config = dict(
    num_hidden_layers=20,
    hidden_size=96,
    num_attention_heads=3,
    num_key_value_heads=1,
    head_dim=32,
    intermediate_size=256,
    vocab_size=1024,
    hidden_act='swiglu',
    norm='rmsnorm',
    norm_place='pre',
    norm_eps=1e-06,
    positions='rope',
    rope_theta=10000.0,
    rope_fraction=1.0,
    qk_norm=True,
    attn_scale=0.177,
    bias='none',
    tie_word_embeddings=False,
    parallel_block=False,
    init='uniform',
    init_std_qkv=0.0344,
    init_std_o=0.0,
    init_std_up=0.0344,
    init_std_down=0.0,
    init_mimetic=0.5,
    optimizer='soap_variant',
    learning_rate=0.00651,
    beta1=0.95,
    beta2=0.95,
    weight_decay=0.061,
    lr_head=0.00794,
    warmup_steps=51,
    schedule='wsd',
    decay_fraction=0.387,
    decay_shape='sqrt',
    final_lr_fraction=0.05,
    batch_tokens=[16384, 32768],
    max_seq_len=1024,
    doc_mask=True,
    z_loss=1e-05,
    train_tokens=144000000,
    max_steps=6092,
    dataset='wikipedia_en',
)
Each number is 50 + 12 x the weight over its row's rms, rounded and kept within 0 to 99. Layers, rows and columns count from 0. The size before them is the row's rms in percent of the matrix's.

# layer 5 attention key, 32x96, rms 0.303, rows 20-31, columns 64-95
083:71 73 53 53 54 59 51 42 58 64 44 75 56 29 59 46 43 51 54 68 44 36 44 31 41 34 47 54 39 43 30 71
092:53 41 55 54 62 56 53 54 48 39 41 58 47 64 53 39 40 50 49 70 50 49 45 27 65 77 36 67 51 43 62 34
098:55 52 59 40 36 55 64 75 37 39 66 38 56 57 50 27 21 45 56 33 55 37 50 44 37 50 50 44 57 31 49 57
088:44 66 58 69 56 58 36 49 53 73 66 59 47 41 63 45 47 44 42 59 44 32 52 62 65 49 44 65 18 30 65 52
093:37 47 57 55 63 28 60 49 68 71 60 72 37 58 56 36 45 47 49 63 40 58 63 45 54 46 49 53 59 46 25 40
103:52 38 40 47 54 47 73 41 54 54 54 56 41 24 51 50 59 45 51 83 43 35 42 25 46 33 50 58 41 34 29 44
093:51 27 45 42 44 47 54 34 49 44 38 42 41 59 46 43 55 57 40 67 32 47 61 53 70 50 66 49 36 56 43 54
103:38 55 60 72 47 61 53 34 55 57 23 41 51 51 52 73 44 23 54 40 43 57 54 63 42 29 58 51 44 45 49 30
093:31 49 39 59 42 51 52 47 49 50 32 57 52 54 22 53 47 49 67 37 53 48 51 68 36 51 43 41 35 37 48 43
110:42 64 47 53 48 36 48 82 49 52 36 32 42 65 51 49 61 56 64 45 45 43 60 61 37 56 67 48 32 45 29 62
101:42 62 40 44 46 33 58 51 49 29 36 68 65 58 59 65 51 75 51 54 28 62 32 53 54 36 39 66 61 56 44 62
091:75 48 40 65 33 43 39 46 41 61 57 57 48 69 55 60 57 66 27 28 36 36 63 46 57 53 31 59 42 47 33 69
# layer 5 attention query, 96x96, rms 0.35, rows 21-31,53-63,85-95, columns 64-95
060:33 47 40 56 65 52 47 49 56 62 48 63 44 54 56 56 32 70 46 66 50 31 59 43 52 36 61 70 59 49 53 53
090:38 39 52 44 22 62 66 58 35 42 70 64 41 52 48 51 41 41 36 45 53 59 50 55 41 54 61 50 55 56 25 39
115:63 28 61 34 59 38 56 36 34 46 49 44 58 55 44 42 41 45 38 40 42 61 44 56 16 39 60 68 40 61 60 61
112:46 31 41 51 47 52 59 39 43 49 45 47 55 62 53 66 61 28 63 40 45 60 65 45 54 45 77 42 68 45 61 70
070:31 34 38 62 66 51 48 40 48 65 18 56 49 34 45 54 36 46 41 55 61 56 50 39 33 59 48 27 70 41 62 63
088:58 64 42 47 39 78 75 50 45 30 66 68 49 40 63 53 32 37 58 51 43 34 51 33 41 38 40 53 44 35 38 43
102:41 64 58 77 52 57 53 61 78 49 53 71 51 51 53 64 41 36 51 43 58 45 38 64 68 39 38 56 52 54 57 41
133:42 62 61 57 49 33 49 44 41 45 75 46 29 44 65 57 53 42 51 31 58 34 61 53 51 39 57 44 60 42 36 40
161:62 48 66 46 51 74 51 54 42 39 45 52 33 52 87 37 46 56 56 53 64 56 33 45 30 56 40 46 32 55 48 47
131:54 48 43 39 56 27 55 33 61 48 57 45 57 79 41 62 50 46 49 30 73 35 41 55 59 39 67 58 59 42 44 45
116:43 42 59 60 48 60 35 64 65 46 66 50 38 49 56 43 62 31 38 45 56 60 50 36 49 44 48 52 70 29 74 60
054:37 70 33 69 55 47 53 43 55 47 28 55 50 51 64 70 49 44 33 68 57 40 46 29 51 54 31 69 42 47 40 45
096:47 53 50 46 79 66 60 52 49 36 52 66 48 64 63 53 46 56 78 61 42 34 49 55 49 27 58 60 24 54 44 66
113:49 61 37 75 45 43 29 55 75 46 59 62 39 46 73 41 43 64 67 53 67 38 51 47 50 45 57 53 59 25 36 57
125:44 43 56 57 59 47 33 45 59 36 55 50 65 37 43 49 48 55 34 32 51 63 49 82 41 66 48 70 59 62 40 47
078:66 57 51 70 68 71 66 47 74 56 70 44 46 27 64 54 39 68 60 60 47 59 40 42 28 50 43 49 44 50 43 63
082:55 36 56 36 56 55 55 34 39 31 40 55 57 62 55 48 56 66 48 69 72 32 49 44 40 66 39 59 23 37 51 31
111:70 53 70 48 42 66 52 50 39 48 41 57 59 50 71 37 54 30 33 64 62 46 71 52 48 53 50 53 57 28 55 54
129:38 50 56 51 54 50 39 52 57 38 45 48 50 47 39 74 44 31 31 33 36 59 68 58 46 63 58 34 58 78 40 57
164:33 47 64 58 54 54 63 73 41 50 39 70 43 63 51 45 53 65 31 43 60 25 44 42 33 42 44 60 45 41 61 48
123:48 44 41 26 40 38 49 42 55 29 58 51 49 18 75 44 45 40 49 68 49 31 50 39 30 44 60 46 39 30 57 45
095:55 50 40 64 31 73 46 43 56 39 47 51 53 49 56 66 33 58 68 56 46 71 48 67 56 55 73 37 49 37 45 60
075:27 59 38 61 44 61 58 40 53 51 56 49 43 46 45 67 51 62 35 42 25 33 67 29 54 48 38 72 48 54 53 58
095:50 47 35 66 58 57 46 37 28 54 43 70 61 45 47 47 62 59 58 44 57 39 57 53 68 59 43 31 70 64 42 18
135:42 39 51 50 66 59 56 56 62 56 39 33 54 64 48 59 69 37 59 59 50 40 55 48 62 43 47 30 81 48 82 47
140:50 58 36 68 44 46 36 60 43 51 71 50 43 54 39 68 55 31 64 42 57 53 54 56 39 58 66 35 53 56 55 30
077:52 60 43 34 35 64 56 51 43 51 65 64 46 39 63 54 46 52 46 61 50 53 58 69 45 55 23 41 62 49 55 63
097:42 42 52 22 73 42 59 48 41 52 38 61 62 55 64 43 47 57 58 65 43 50 42 11 44 45 31 55 47 45 46 41
106:38 30 66 32 58 39 62 37 52 38 51 55 53 66 40 54 38 52 27 50 82 37 46 55 40 60 51 47 42 42 49 49
105:44 55 41 64 12 64 53 33 49 48 42 60 49 49 47 54 54 17 40 45 35 68 61 81 71 55 65 61 70 58 47 59
171:25 57 81 60 43 61 63 35 38 39 62 62 45 56 39 41 43 38 44 47 53 27 51 60 38 45 53 41 68 57 29 69
131:78 55 39 54 48 53 44 52 47 56 45 59 59 69 48 52 34 64 38 44 51 38 61 41 53 39 43 56 44 41 58 48
116:48 47 58 50 74 45 60 51 35 39 53 48 52 53 56 67 42 37 43 53 42 45 33 57 59 55 63 49 55 36 57 40
# layer 5 attention value, 32x96, rms 0.254, rows 0-31, columns 64-95
103:46 40 55 41 39 61 67 50 81 25 28 51 34 76 64 47 39 52 32 55 67 54 56 50 49 57 57 55 63 62 56 56
103:57 52 62 44 41 41 38 65 48 45 26 51 50 58 57 59 50 51 54 54 49 37 37 49 54 29 41 81 47 70 40 50
099:55 49 37 58 48 70 38 57 60 63 50 42 61 53 50 62 52 57 59 53 45 29 27 38 53 54 55 44 46 63 33 38
107:39 40 44 49 73 30 58 35 33 35 36 49 57 58 18 69 17 49 42 54 52 57 69 43 55 74 37 62 38 34 47 44
104:53 50 64 39 53 49 34 54 59 38 36 53 38 45 64 41 73 41 46 46 53 68 18 50 33 19 48 51 35 41 74 15
092:54 47 50 69 18 36 43 54 56 65 59 53 45 36 32 59 42 43 48 40 60 51 68 53 57 24 58 36 47 49 55 72
100:51 67 54 54 46 31 65 43 52 30 44 48 67 32 65 49 59 55 47 46 43 59 67 46 48 46 44 61 25 68 46 58
100:43 38 44 47 60 55 52 53 37 32 53 62 34 59 24 67 52 57 49 44 43 27 34 52 35 54 38 68 48 39 55 74
106:61 41 60 32 60 49 48 47 45 78 26 45 28 42 56 41 28 61 60 50 62 46 51 49 74 29 49 52 36 52 65 50
097:48 60 56 53 40 72 72 63 56 36 53 54 60 45 58 35 54 49 51 48 49 46 42 40 48 41 42 55 53 54 44 54
093:52 41 48 67 64 68 63 51 80 55 66 37 56 45 62 63 46 39 39 50 31 38 37 57 37 43 44 38 37 57 45 71
105:58 56 39 51 46 48 74 52 56 58 48 49 58 49 41 48 38 38 37 52 27 55 70 31 54 65 61 43 69 39 68 34
105:59 42 53 69 69 50 51 52 50 58 65 55 62 52 56 39 36 42 42 41 57 55 47 47 55 36 44 55 49 33 50 45
099:42 59 35 47 31 57 63 36 26 55 54 47 59 59 39 44 40 39 60 43 27 72 57 44 63 44 43 45 49 50 46 47
093:54 81 45 34 54 65 54 61 68 47 42 52 38 48 38 70 48 49 46 52 47 63 68 57 80 52 42 59 63 41 37 57
099:31 40 33 48 42 66 52 47 31 35 48 47 54 59 40 71 79 46 55 48 41 74 40 57 53 37 45 40 37 46 47 70
101:66 43 43 29 39 63 41 31 38 63 35 51 47 23 46 47 57 62 39 52 69 53 44 46 53 54 48 53 27 32 23 65
092:75 38 61 66 56 45 62 31 36 23 66 58 66 59 65 74 17 45 30 42 49 50 67 55 37 61 41 50 52 48 48 32
104:37 43 51 55 38 51 46 49 43 38 52 45 76 44 69 58 67 52 56 50 34 53 56 43 37 50 56 48 58 40 76 61
090:48 49 49 42 83 57 30 51 37 31 35 50 72 21 47 60 70 34 46 52 73 47 47 71 73 47 60 38 61 74 53 57
093:43 63 39 75 10 56 41 51 64 42 56 51 47 48 62 50 41 35 44 51 56 44 21 52 73 39 34 52 34 49 63 52
107:46 40 72 75 48 35 53 69 53 59 63 43 76 65 54 48 69 31 27 50 55 52 52 58 51 55 62 59 28 52 61 57
101:46 47 58 66 49 67 38 51 54 49 31 56 38 48 70 52 70 47 34 54 49 37 44 51 37 81 50 45 77 68 35 27
109:59 44 44 38 65 51 36 54 45 38 60 51 29 59 59 36 55 75 42 55 48 62 43 56 43 43 70 64 47 68 36 55
097:42 52 34 57 49 62 71 48 60 73 37 39 45 36 41 56 53 66 36 38 57 60 51 64 25 55 45 55 44 44 48 58
096:37 50 54 52 47 70 74 60 53 49 48 53 43 53 39 31 48 66 49 54 62 42 22 53 34 74 45 53 57 31 54 60
099:54 37 57 52 52 54 59 45 69 58 63 40 60 52 31 46 58 38 76 52 38 69 45 53 48 59 54 54 36 49 52 62
090:38 35 45 41 51 42 69 44 51 41 49 50 60 38 47 38 48 71 58 52 44 36 35 54 62 44 56 48 35 62 38 26
093:50 52 65 66 56 55 57 40 33 51 60 36 30 63 75 69 35 42 58 52 51 34 49 66 56 35 68 67 38 35 66 39
100:45 55 77 35 58 71 58 32 45 45 37 53 55 52 64 54 42 71 48 54 60 53 53 49 58 59 61 44 44 50 60 39
110:71 70 50 66 41 51 70 57 65 54 59 56 54 63 60 50 24 39 86 48 62 56 26 58 76 48 43 37 46 75 47 49
105:50 48 43 57 38 82 44 47 37 65 46 50 30 59 69 45 54 47 52 49 59 41 49 49 55 45 55 41 44 68 68 42
# layer 5 attention output (transposed), 96x96, rms 0.296, rows 0-95, columns 64-95
103:62 61 49 57 33 40 37 39 41 45 62 39 45 47 47 48 56 69 52 42 42 54 45 38 31 40 67 67 58 45 45 39
090:68 52 56 32 30 47 55 41 45 70 53 54 31 56 29 57 54 75 54 41 48 31 50 37 35 52 38 49 58 60 55 58
097:35 37 46 52 51 37 72 56 63 23 46 77 56 42 42 47 41 39 59 44 44 59 55 83 18 37 59 53 70 46 50 63
091:46 52 70 53 39 29 46 62 68 46 48 54 75 55 41 42 48 48 42 30 62 57 54 59 31 27 47 62 57 47 61 52
101:52 30 42 51 47 67 42 52 30 56 45 57 62 46 44 48 44 53 58 46 44 48 71 50 47 64 40 58 49 63 50 63
083:83 56 45 53 39 29 50 62 66 40 52 48 44 39 53 49 55 45 51 58 50 49 51 49 65 39 53 57 35 56 46 56
090:53 33 34 29 45 39 42 69 32 51 27 63 42 66 46 41 40 48 67 61 45 36 38 46 52 60 70 61 58 57 58 77
096:46 41 51 25 50 54 36 15 42 50 59 62 61 43 36 36 48 52 40 62 43 73 56 66 42 46 36 32 42 48 33 35
102:46 47 69 50 41 47 63 52 47 44 61 38 58 52 20 51 51 52 42 37 42 38 56 53 45 48 68 46 35 40 40 49
097:55 52 46 49 51 68 55 37 42 38 52 55 61 61 54 61 44 42 59 68 19 77 50 61 58 50 45 78 50 52 50 69
097:35 32 41 48 55 51 38 46 59 58 43 60 44 50 58 55 67 59 58 44 47 41 52 71 58 41 73 43 51 60 60 46
114:58 50 35 45 45 46 46 44 44 61 53 35 28 61 65 70 36 50 56 53 45 31 39 61 30 69 84 02 38 56 48 47
096:62 41 33 51 55 46 42 54 57 47 66 57 52 50 37 70 62 32 61 61 33 61 61 61 44 53 45 39 47 55 43 82
094:71 32 41 49 41 40 41 62 41 58 46 61 49 43 49 21 59 63 55 57 54 67 57 52 42 43 59 44 37 46 43 46
093:45 54 57 53 59 47 42 35 65 51 48 61 35 38 48 62 27 19 50 71 53 52 58 46 55 45 44 42 48 46 23 42
089:59 26 23 53 51 42 39 44 36 64 46 58 53 75 62 53 52 35 31 38 22 45 29 36 56 46 52 60 58 49 69 62
103:63 62 55 70 55 61 54 53 57 53 40 73 51 73 42 48 52 46 38 57 52 59 57 43 54 68 44 53 47 50 58 55
099:29 57 43 40 52 36 54 40 57 43 27 64 47 45 55 45 52 71 57 68 75 40 36 54 75 60 27 64 72 58 35 56
093:30 54 56 41 56 47 64 36 38 40 53 72 39 72 53 62 54 41 45 53 32 33 55 46 76 40 19 40 51 38 32 55
098:35 44 47 55 58 54 55 25 68 31 48 39 37 55 51 48 36 72 53 32 36 62 55 52 70 57 34 56 45 31 28 45
090:59 65 40 54 47 30 56 50 39 28 45 54 62 46 58 45 55 45 64 52 52 56 58 40 47 74 46 58 52 55 32 43
107:45 48 33 41 48 59 81 50 54 41 30 54 47 52 50 73 57 51 42 40 67 47 24 44 54 34 34 50 46 34 38 55
104:45 49 50 75 43 68 37 25 57 43 52 38 52 40 27 62 74 62 35 33 55 32 32 48 39 39 49 70 45 43 71 66
091:55 69 66 55 40 57 46 59 57 46 38 36 52 36 52 47 50 41 32 40 53 43 51 29 62 42 18 57 59 23 61 59
103:41 33 44 47 56 62 51 46 62 57 46 58 66 56 54 65 35 48 42 80 54 45 67 39 32 46 58 60 72 41 55 50
098:57 51 60 67 63 50 47 40 32 51 57 53 32 75 61 55 57 51 21 64 52 54 60 46 51 63 58 51 49 63 59 28
090:49 48 59 70 33 46 43 67 46 58 40 47 55 70 48 35 57 32 15 29 56 48 55 53 51 57 52 32 56 40 43 40
083:67 48 59 58 49 54 70 65 20 45 47 43 35 55 42 57 57 68 37 54 47 55 62 50 38 29 53 59 31 30 40 48
084:64 58 61 41 51 45 57 52 37 59 47 48 42 66 51 53 55 56 67 14 58 66 37 40 71 36 45 26 55 50 52 54
093:49 41 33 48 38 48 77 51 62 52 74 63 44 58 37 55 60 25 50 61 38 55 39 60 49 33 38 67 42 58 34 64
098:42 60 46 57 58 48 21 50 55 49 56 50 62 37 47 34 54 46 74 52 56 36 34 48 52 52 43 68 69 46 77 57
105:44 53 63 68 55 42 68 53 54 46 58 31 67 49 36 40 51 49 45 58 58 77 42 47 47 28 37 39 56 39 56 54
112:45 29 46 51 51 59 54 42 60 61 64 59 62 37 65 41 69 48 45 60 57 47 57 41 60 63 38 48 45 65 32 41
095:46 54 24 45 56 42 46 52 33 33 67 58 42 38 58 41 47 47 61 45 51 56 58 66 47 49 61 41 65 33 35 28
097:47 59 75 40 45 61 59 49 35 54 73 57 47 52 51 32 54 57 43 50 55 68 31 33 66 48 42 48 51 57 21 54
094:64 55 44 54 55 68 58 45 58 47 59 30 28 52 60 60 60 68 75 36 46 52 78 62 53 65 74 47 60 61 59 41
099:44 32 46 21 67 63 40 54 29 49 54 70 36 49 53 58 52 51 56 53 54 47 60 49 60 34 65 26 49 52 76 50
098:26 34 59 64 49 44 41 45 43 54 49 43 63 48 54 83 72 53 61 60 53 57 45 62 49 51 49 44 65 56 59 62
112:42 42 56 80 39 71 50 38 71 50 58 36 58 41 57 48 42 42 49 14 69 53 52 55 55 41 40 31 61 53 59 63
106:38 73 47 91 34 46 49 55 58 61 61 37 60 40 42 60 49 50 71 53 47 31 44 64 58 40 44 65 52 65 53 41
108:45 66 46 45 44 48 43 45 50 29 34 42 76 32 46 59 46 56 66 53 42 57 46 59 48 34 41 55 46 37 49 45
103:65 41 45 65 54 36 51 47 56 72 51 43 35 45 58 49 62 62 46 49 61 56 42 44 56 59 35 38 42 49 38 50
113:74 58 54 40 34 37 42 59 49 51 55 82 33 50 53 41 45 56 39 51 45 52 32 51 35 30 43 50 58 48 50 51
097:36 68 67 49 38 57 61 41 60 50 35 40 65 25 55 48 53 48 43 61 43 48 42 60 70 59 11 74 50 57 53 56
108:34 47 45 55 59 43 71 60 55 50 26 46 52 59 48 26 58 45 56 53 41 54 56 44 56 47 47 52 64 57 71 36
102:43 49 46 57 52 37 46 61 64 37 62 41 48 49 61 54 49 66 44 63 47 43 46 43 61 48 43 53 42 77 75 63
106:52 29 52 37 59 44 60 64 71 40 48 45 56 70 51 52 62 68 52 58 48 74 58 39 39 47 44 59 34 60 61 53
107:45 62 50 49 58 58 41 69 67 51 37 30 66 28 44 44 61 49 55 60 60 53 52 54 50 59 39 58 57 44 57 37
104:60 52 37 41 36 49 43 56 49 35 49 64 51 24 61 39 57 64 58 42 29 32 56 51 33 35 41 60 49 23 52 44
098:61 45 64 66 51 53 44 46 47 47 58 26 59 61 52 34 44 31 84 21 42 64 50 38 35 57 51 60 44 57 57 37
120:42 60 43 58 33 41 53 48 56 56 27 33 48 36 33 35 33 56 63 44 38 45 38 50 47 48 54 46 34 53 47 38
094:57 40 40 39 46 48 48 57 44 41 43 54 62 49 56 41 45 37 42 49 58 41 35 49 46 45 68 51 60 70 74 63
105:36 46 58 53 53 71 46 30 53 33 58 49 58 65 48 39 41 70 35 56 52 47 50 42 60 46 46 44 35 44 51 62
119:42 46 41 70 54 47 29 41 42 50 46 53 36 34 50 58 47 77 43 50 23 46 57 31 47 50 44 51 62 52 62 51
100:49 52 66 35 67 22 50 54 70 43 58 59 36 30 74 43 33 40 65 52 52 49 66 62 68 61 50 50 30 62 38 42
108:55 67 63 64 65 38 30 52 46 58 54 60 53 68 27 50 45 60 46 45 59 61 64 57 48 21 91 35 53 46 33 32
093:61 47 49 61 47 31 20 58 40 26 42 48 64 52 56 28 46 52 56 41 64 59 46 47 74 42 32 43 51 46 56 30
099:71 47 61 27 44 42 63 45 71 43 72 49 69 39 40 33 51 61 72 48 60 46 56 50 64 53 43 62 39 68 66 64
112:56 40 32 56 52 50 66 44 58 40 47 67 42 23 52 62 40 41 64 78 57 36 67 45 49 48 61 56 70 52 50 64
112:49 55 34 53 39 51 51 63 59 52 63 41 62 74 45 59 42 32 61 05 57 42 35 43 57 72 46 60 50 56 55 61
106:33 43 47 56 60 39 44 51 74 58 48 57 39 14 31 80 46 34 50 82 46 51 32 47 38 62 44 43 60 30 60 70
107:66 50 46 45 36 48 37 35 46 50 48 56 52 59 33 34 22 42 55 58 46 54 56 22 50 42 44 45 38 39 54 36
117:56 51 41 47 59 55 45 31 71 56 35 29 63 58 47 52 60 40 15 13 54 54 61 48 44 50 48 36 54 50 62 64
101:40 45 63 32 53 56 29 29 40 46 36 62 62 52 53 46 38 60 66 48 44 32 59 57 35 47 66 74 56 51 22 55
087:48 55 60 59 62 47 53 45 54 48 40 40 38 75 51 33 39 57 44 34 45 48 43 47 41 34 42 33 48 50 54 43
101:37 58 49 43 52 50 52 37 57 48 48 39 66 52 70 44 59 25 47 34 51 59 67 45 50 37 51 54 65 57 55 57
104:58 35 32 39 47 40 30 41 42 53 47 34 41 48 74 53 51 45 39 28 14 47 52 46 68 72 44 67 51 58 64 44
119:37 44 54 43 49 54 43 51 41 46 44 82 42 55 55 56 44 54 48 99 51 45 42 58 56 57 47 55 44 39 56 53
108:59 85 66 76 46 30 55 58 74 41 55 43 44 59 49 44 57 68 45 47 46 48 46 43 60 56 48 48 42 33 25 47
100:74 58 44 83 48 64 54 46 57 66 49 54 45 58 61 13 43 32 35 34 55 39 39 32 54 63 50 55 31 60 51 41
097:55 71 43 45 65 35 47 54 37 41 67 62 54 50 50 63 63 57 27 64 39 56 48 57 66 53 64 48 61 25 44 39
096:57 47 55 26 65 47 40 66 66 23 39 52 57 70 77 71 46 73 63 43 72 42 47 38 62 52 41 63 37 36 58 59
100:47 39 40 50 50 36 52 73 54 57 65 63 39 70 69 41 63 42 47 54 35 64 40 52 51 58 52 71 53 63 59 58
100:29 58 55 35 58 49 34 62 43 44 48 31 51 31 37 60 35 55 64 14 54 31 59 54 37 58 51 56 56 67 58 34
096:44 52 69 59 52 55 64 62 52 57 55 21 51 46 38 53 55 24 55 41 46 65 67 35 49 81 51 68 45 45 54 54
091:36 60 56 57 45 33 32 60 45 47 57 68 48 63 33 43 63 56 57 49 61 53 58 69 61 43 33 57 54 37 49 38
095:67 47 75 25 24 52 64 57 52 33 63 53 65 64 81 40 39 61 37 44 81 45 50 59 52 41 76 28 37 45 42 50
108:30 69 63 42 56 66 57 48 62 65 47 44 54 44 45 64 47 05 65 41 50 38 55 54 57 54 53 55 62 34 39 48
093:46 40 38 52 47 44 45 30 35 83 56 65 70 58 56 52 42 55 37 50 57 21 45 51 60 51 57 69 56 52 49 44
098:46 41 70 55 20 38 60 42 49 49 52 66 26 49 45 58 44 50 53 58 56 36 50 39 48 52 40 53 48 34 55 47
096:39 37 53 50 53 29 58 45 46 45 51 42 31 67 34 44 44 66 52 70 61 64 70 54 57 49 75 38 47 58 55 41
098:38 54 47 36 38 69 58 58 51 71 39 40 48 47 67 52 52 49 37 54 33 38 61 55 47 42 51 28 21 29 52 48
092:76 35 46 43 74 57 51 57 51 42 69 35 53 47 54 55 48 63 34 31 69 51 49 53 41 35 55 55 76 55 80 59
097:48 58 43 44 52 40 54 60 61 65 69 61 39 44 36 38 40 57 53 44 42 62 55 33 36 41 53 46 51 34 51 53
093:54 53 52 47 70 48 41 67 58 66 55 39 39 42 43 50 77 66 62 47 53 46 39 77 27 36 43 50 52 53 67 59
093:48 58 69 49 31 43 29 22 52 88 70 47 62 55 38 26 47 30 69 43 64 58 65 66 53 60 56 43 39 48 46 43
096:60 60 49 25 55 47 70 56 44 53 65 51 67 59 63 63 62 37 45 69 40 65 53 53 36 47 67 36 72 58 41 47
106:48 22 37 41 46 45 75 47 52 63 45 58 37 32 47 50 58 49 74 74 42 54 60 45 45 53 26 32 48 66 61 50
102:47 55 43 45 38 43 55 68 34 58 66 57 40 52 34 45 42 39 56 20 37 35 44 59 46 54 62 50 38 66 41 51
098:24 32 38 39 50 49 26 60 56 58 41 35 65 46 41 62 47 55 47 29 25 36 32 48 36 39 54 57 70 66 44 55
096:49 70 51 42 49 52 24 58 51 69 48 34 37 67 52 52 54 53 41 44 42 62 35 50 54 34 47 49 42 53 62 62
093:48 59 37 53 44 60 43 27 55 52 63 52 54 37 51 44 59 47 46 69 30 52 57 47 64 41 69 61 78 62 59 45
090:50 46 57 48 40 55 63 45 46 34 50 52 85 51 64 31 59 57 50 60 54 26 50 48 39 48 59 70 53 47 42 47
111:45 54 68 51 64 53 42 61 44 53 37 38 71 31 65 52 58 77 51 49 62 40 39 50 51 62 49 34 59 47 60 60
092:41 30 53 27 57 56 69 56 29 63 61 59 51 66 50 57 54 29 50 31 65 60 45 56 46 45 53 54 45 68 31 26
098:52 54 39 47 46 37 47 69 53 59 58 57 50 71 59 50 51 54 54 51 44 42 50 52 46 69 56 46 57 74 54 48
# layer 5 MLP gate, 256x96, rms 0.306, rows 0-13, columns 64-95
099:44 28 37 41 32 38 57 41 64 55 59 34 51 50 37 53 49 53 39 52 35 46 74 14 57 61 25 55 70 49 30 49
096:63 58 60 56 41 48 46 47 45 56 75 41 40 54 89 69 40 54 42 79 62 84 47 53 55 63 49 68 63 60 51 57
100:64 52 64 23 64 36 48 67 61 55 54 57 65 53 59 61 39 63 36 47 24 51 69 75 52 47 48 73 48 51 39 46
113:55 48 40 48 46 58 48 58 65 59 44 77 43 48 76 67 53 50 43 61 35 55 41 56 65 56 55 66 40 59 56 50
099:55 35 62 66 60 45 68 41 62 67 41 58 54 52 52 45 30 42 44 64 57 38 35 56 43 72 36 54 53 57 33 56
091:49 43 41 36 39 53 63 46 54 29 51 63 63 64 46 50 50 57 43 53 43 63 43 45 53 10 33 51 56 38 49 35
096:28 64 48 43 38 47 49 75 56 45 58 37 45 50 53 53 27 46 48 60 51 23 45 42 52 42 46 52 52 81 62 64
091:34 54 32 49 33 51 56 77 49 64 67 57 41 44 53 25 51 56 51 53 49 57 48 48 68 51 56 72 31 45 56 56
101:54 47 48 58 26 72 45 34 61 49 54 57 48 28 44 64 36 63 42 92 59 52 32 47 50 49 37 33 35 38 35 39
095:37 26 45 47 38 27 54 40 61 59 62 63 60 40 62 39 56 41 45 56 50 47 65 49 53 62 29 67 50 38 47 62
098:51 53 57 39 42 34 59 55 35 63 38 65 54 45 52 45 52 49 75 51 62 49 26 61 56 41 43 57 40 42 70 59
112:58 25 40 76 38 36 52 40 48 50 50 46 37 57 72 49 48 40 64 57 57 56 43 59 56 28 59 48 54 42 62 63
097:48 44 63 58 62 49 63 76 57 67 38 53 52 66 46 51 11 53 50 60 54 62 36 68 57 81 48 50 58 51 49 56
094:55 72 54 47 74 46 47 50 39 40 51 51 60 64 49 46 59 54 47 45 21 57 32 55 56 45 48 23 29 23 84 60
# layer 5 MLP up, 256x96, rms 0.284, rows 0-13, columns 64-95
099:45 24 50 58 58 61 38 56 57 77 40 62 48 46 43 35 48 47 35 43 69 67 59 47 42 64 52 55 75 33 36 62
095:32 36 44 48 40 35 47 47 30 49 50 51 43 51 66 43 28 39 41 55 37 52 60 42 34 36 71 31 34 42 53 18
099:55 59 59 37 43 60 45 50 44 60 52 33 47 71 61 66 54 56 52 65 64 32 47 46 51 51 54 43 61 48 44 13
114:77 48 75 31 65 83 46 34 62 48 44 61 50 46 28 41 68 38 61 52 30 25 53 48 27 54 47 59 49 68 48 56
097:63 48 48 54 67 48 37 19 29 63 56 59 58 34 53 60 60 29 47 53 60 55 53 43 17 30 57 40 55 55 34 49
094:41 47 41 45 61 50 62 55 53 65 64 34 60 64 24 42 71 46 64 56 37 60 49 44 51 66 32 50 49 62 64 48
100:43 49 49 42 38 46 53 32 38 32 57 56 67 44 45 60 48 67 52 53 51 62 44 40 44 39 50 25 59 66 36 20
096:52 44 49 39 42 45 36 56 53 36 21 63 68 46 33 37 30 48 49 51 40 42 52 58 47 42 46 37 56 59 50 59
101:54 40 55 74 53 65 42 36 66 64 46 58 47 53 42 48 54 63 30 71 70 56 31 46 62 51 53 26 30 35 22 40
098:35 54 63 56 25 34 64 50 60 44 60 45 58 47 62 50 39 43 47 56 47 56 60 46 31 37 48 38 51 66 50 61
097:49 46 57 38 55 29 43 45 38 64 64 63 56 39 37 78 41 48 41 37 42 53 47 66 44 46 42 50 83 42 55 39
116:46 53 65 53 62 86 43 44 52 53 54 40 50 71 38 62 47 46 21 40 50 69 62 49 44 23 57 41 44 64 51 36
100:58 49 48 47 55 33 35 52 50 44 40 50 54 52 65 55 35 44 51 45 73 59 67 64 52 52 41 55 42 46 61 37
096:43 53 58 51 51 42 73 60 50 48 68 63 37 57 56 56 42 49 36 77 35 24 48 33 69 36 35 35 48 62 26 49
# layer 5 MLP down (transposed), 256x96, rms 0.284, rows 0-12, columns 64-95
101:42 46 44 60 40 43 53 37 21 28 58 14 34 67 38 57 66 59 33 68 52 32 35 54 62 65 63 53 58 47 57 37
099:37 58 49 31 35 62 56 41 41 51 68 28 22 52 48 57 46 32 54 64 55 73 49 63 55 41 56 55 35 44 59 34
098:41 36 37 51 65 60 53 58 64 41 53 52 47 18 50 52 20 61 53 44 57 49 55 62 51 48 33 66 67 74 64 37
105:46 54 62 49 38 43 42 59 16 39 37 53 50 61 39 33 50 38 32 45 67 33 52 41 22 56 33 39 45 48 39 46
097:50 40 60 50 59 34 61 48 26 55 65 47 51 73 56 49 41 50 66 33 92 65 48 54 54 46 64 37 42 56 54 57
092:55 53 53 39 62 66 52 34 46 74 60 63 55 55 57 45 46 49 51 55 47 70 51 55 37 40 32 43 53 50 45 30
100:36 60 71 31 45 62 37 47 46 60 78 51 60 46 54 50 80 27 46 46 50 44 53 65 44 60 29 59 49 52 57 46
093:20 53 63 52 49 53 55 58 42 59 56 69 19 27 57 39 35 26 62 47 27 49 40 81 61 47 36 40 35 41 58 55
103:48 38 42 74 35 49 35 49 56 22 41 45 47 41 32 44 49 62 53 73 46 69 37 54 50 30 40 32 51 58 33 52
103:64 54 37 58 55 34 61 35 39 57 53 32 66 40 55 50 46 47 50 86 32 59 58 49 59 49 49 42 46 40 61 39
092:51 65 39 36 34 47 40 66 37 52 29 53 60 57 49 46 57 50 49 59 30 50 73 34 36 51 26 28 61 40 52 60
113:55 33 43 58 58 34 49 46 54 54 44 58 42 33 61 46 33 46 40 49 67 40 33 51 40 46 48 54 59 57 56 45
100:50 48 61 51 52 59 27 50 53 56 65 60 50 65 46 66 67 65 43 46 49 48 61 44 54 47 40 70 52 33 52 61